Part of a small language model's weights.
Training: a variant of Muon for these matrices, 257M tokens, 7844 steps.
Each number is 128 + 24 x the weight over its row's rms, rounded and kept within 0 to 255. Layers, rows and columns count from 0. Numbers have three digits each. The size before them is the row's rms in percent of the matrix's.

# layer 11 attention output, 320x320, rms 0.065, rows 0-34, columns 240-319
103:127116087133162110157112103123157150124118131142098144123148120126113154135129140151108124122137106101144129125099124099103137175082133161125158108110111121135141091138125164127177116147097127149152129143108125161146139101139148111151152124
092:155103125109108116113134115177129123125150110094141145090142113104141120125170148099150083090149152177150114126156137103080121129160138139081129134086144084117101085168117182112105127162124138130114146109115134121107094115129138116139125118
087:089141137169131122127192115125138171115106171170101156128147153148180106121140121152144115103120102128121178069112141171126136136135106102122122117049130128092145094098125136126103114125109154160140106106169146092122090088190149149133122133
106:136096151136091117130187124118072108081114150092149162127151126105150142145131123147177108160139127156099154137134115146148131126110153145156098130130149117176131122055137155113114113150194115144133144111112086085179139153102138091121121119
092:139132087139090113143126151099090121147120102130150143123124084131086105151086192138134101176142114114111108156114168164140136146128130166115130094116131155142116137097132142161171142150124162110183129079132117096131151088123146136142140128
102:114127122135111135153128107118144124145104142121113111086096149115110124166151141119140121092144180135114158120141136135105141189138115163122138147158133139133127104154167146103115110146142114118150150072135120105132141117107132128130175152
097:173139196136160121122171127118124134109117086108089141136101148121133096143108156110132139120141141123140142141096128148190128134125083126136113120130126088140149141107124139117136118147119141160092147143157144109141133161158158203123114137
095:131100143154167125121095115153156126117122096109120130122113138155149115111188142127125118141149125155095133116110116115110112123120134123104113143155148130104121113115140165135180115140149140129111129140112124140151139146122118106125122130
103:133114089139080163084128132113164125126070153165158119123153102123123120090181109126124141162132159102165124136129156124104115147085117139163092101104087136113095142138112146120122156123161146147126127143118162118105125157179146131099137123
110:109114110118102112145141134107070170151127128142185128143120119114115140113094161131147162126150157102121129147112096126125116103112140090164122147130091152142196126116152129153099152104158099149191104106165154144122159145158147123157131176
112:133095125122162110092148160100137109152091102115104147102143099167120111137092114118185103134150133111121102146115123148109154118199106104133104131146174128131112128190106124110121119115139137155128121153135145123129128138089137112095121119
078:101108141129087130125101122142139116165112129097107152175105181160164097137126116148122111138092117139114101147096132140148051105107128116133125132110085111119106109112129144161116117144161118084106122115124159166127152091132110126142145117
101:117126134092117128106122153125153140136147124156131160131080099103151137123117116108060141133080109096115129166136109152138136139102123123142128099135133136134097080074115068144112126127151132113166115109134131121148159187126145085113132113
095:140110113113164132132103123158160112113132111089180133121121193152121150133095110151136126109153083143109094098122093112095140169152104118122110152113163139048133133139126125154140122114093104122119110112117031119132113091109169118105154100
098:070104115107059148123155094107141119120094115117126123166125157109145111104116104149129148134146137111111124123144110173099147107107149125119115119136141111176139103171163094092126135178099150113128098110080166149141125100155121125136146118
096:117116164100157119145130115145114125180082145099129088129133132089135135118130132125124146127131135122117067165163145137153121129125141095142139116122133113148138164082097113089105156116132143111134119094097129113151149163154118116127104161
090:121116113176194081117129076086119132182118098145121112107131112114131117136121142169143110101144122131115145146106169132139156107142139159126109092118116112084128119140139168136156132097121135170105101155158110135124149131101133126140148123
097:124144080106128112162143150083171082153140141100130167105125124140167166128139106128122134125132124163139134175123143123155125150126106165137136128096162158122105112119127111127150122126086097109122120128150109092092121114129141136130139158
094:150113132108159141133122132128149158154111105162130148127155114115089114135119115184112116142129138144099193143163127123117155133093141129120140132120069077151114127158155143121137114095164117075046144110105142137128130153138149134115097203
101:107134119144131129139155115165103109119116127136114120139145175116160138125104159149130095137135108142135147156126170116113150147109120105152102111173137115151125123111151138132089123091115122139134112155128117134146122142118107124140110098
098:100171075173124074125105136173152166155142147163143150149148150159135083168109128077061121124142134133107114101108125148102165146147132124147099108151139087126148124118095095128117131126121126117107124131102143153127107118110171077125132096
114:136112171137109166131123165093149073125128127157151117083099124148122168161090115103119125163151130180095139107098062121094154160122120124115115111140116126082111116120120162099104132153127161152109141140105126155126151144133103114148136128
091:098095133139142117138123098115136149173145138163126099094099105097119130087095094103105121107133131159117131126118138141099144122143111097145095123124129100125138189128103133137133112096105095115149125074117079141128116075129142160145093133
086:112120132096101122104144090107148104132103117133093127109126131102117162129115090121123109119126114127129147099140126131134092165130123136131128181114130159058153167153137152115141114124110098099120145092117137081104146128131137076115136111
103:082096084105085164156139121160137131104155159104114113131133134178097160134149112142124125105165092136128125111103155127128078138159073119110125174159164085113114183102116117132151130110140120117089160104139121143111121174159128163135132118
100:160136193121160171129149093178089066108150151114125117083090120131142153097099141134135154134128141128148068130191168170158120126142104081165132157129132129147093138117133134115140170165146163133127115138120109104112125111120122134136114112
111:157140150116150105103143112127158130158147113167158160138061128126113133141132080151111138127141153059083115107139099126144094078112170075091147137123130129122095153140159161104122168086153105085096166154139139083092130121086132109168128130
107:136157113122110136145138092112122114163170113150099159123167108141113106090079136184094116159110109100166094135127137126142171095116118168090098156119057142181129118153122115150110132136151131169139130098148129151125131106153096108162157131
099:181047126160114128132132150102080117133140143167158126128126090116102120051137086104125116106141096131125169117130071162138134158152147125188157114091132118135134120104124142125095102126142128107144132171127107148113153166145190122117139140
109:135136165133162130110124099153144137148129177090133084135099143124133119186106158102153125075123160163137107121147076144141145118121101107135148151138122152135167114137099186117095127123108133132153152137142123146117124132143140159113134145
094:138092119112167146120068120174148152099110152154127114103117159089112197125130150107095138144120161113166126144163060131152133152093122132139123111153132125138131135128124156156103163154142131148142101148120119107109133124110158129112074111
090:090166102191132092159142130172152155150143110135102106118134146120149138139072106119080134132131162114077164122093130097064118130144076112118128169161133134118165148109116161081110126141073076135171128154119130118080133064105148144129122158
107:116132114136161101143118160145112158174131115223144102156108133139118082108097119087150119158092151087097146141127163113134076115124111171188152106101121180117089143161106164103140119150128143147130126147162174166133103153151147118089147169
103:144089166107141158142104127096111066139113098088124118145138115113094138135107172110086145085079149139138151125160117121122147106119114124106144105130146210106107159067132153160096117104140114117102164152126162116104163123117127145137121116
106:161126122095149192055113170106088098165153127186147151133124122132114142124094093136135157156144134167156148111110096109162071151125116146107158142141115101075097156067145091165118137104134102128136112130169117147139104144092148128155118144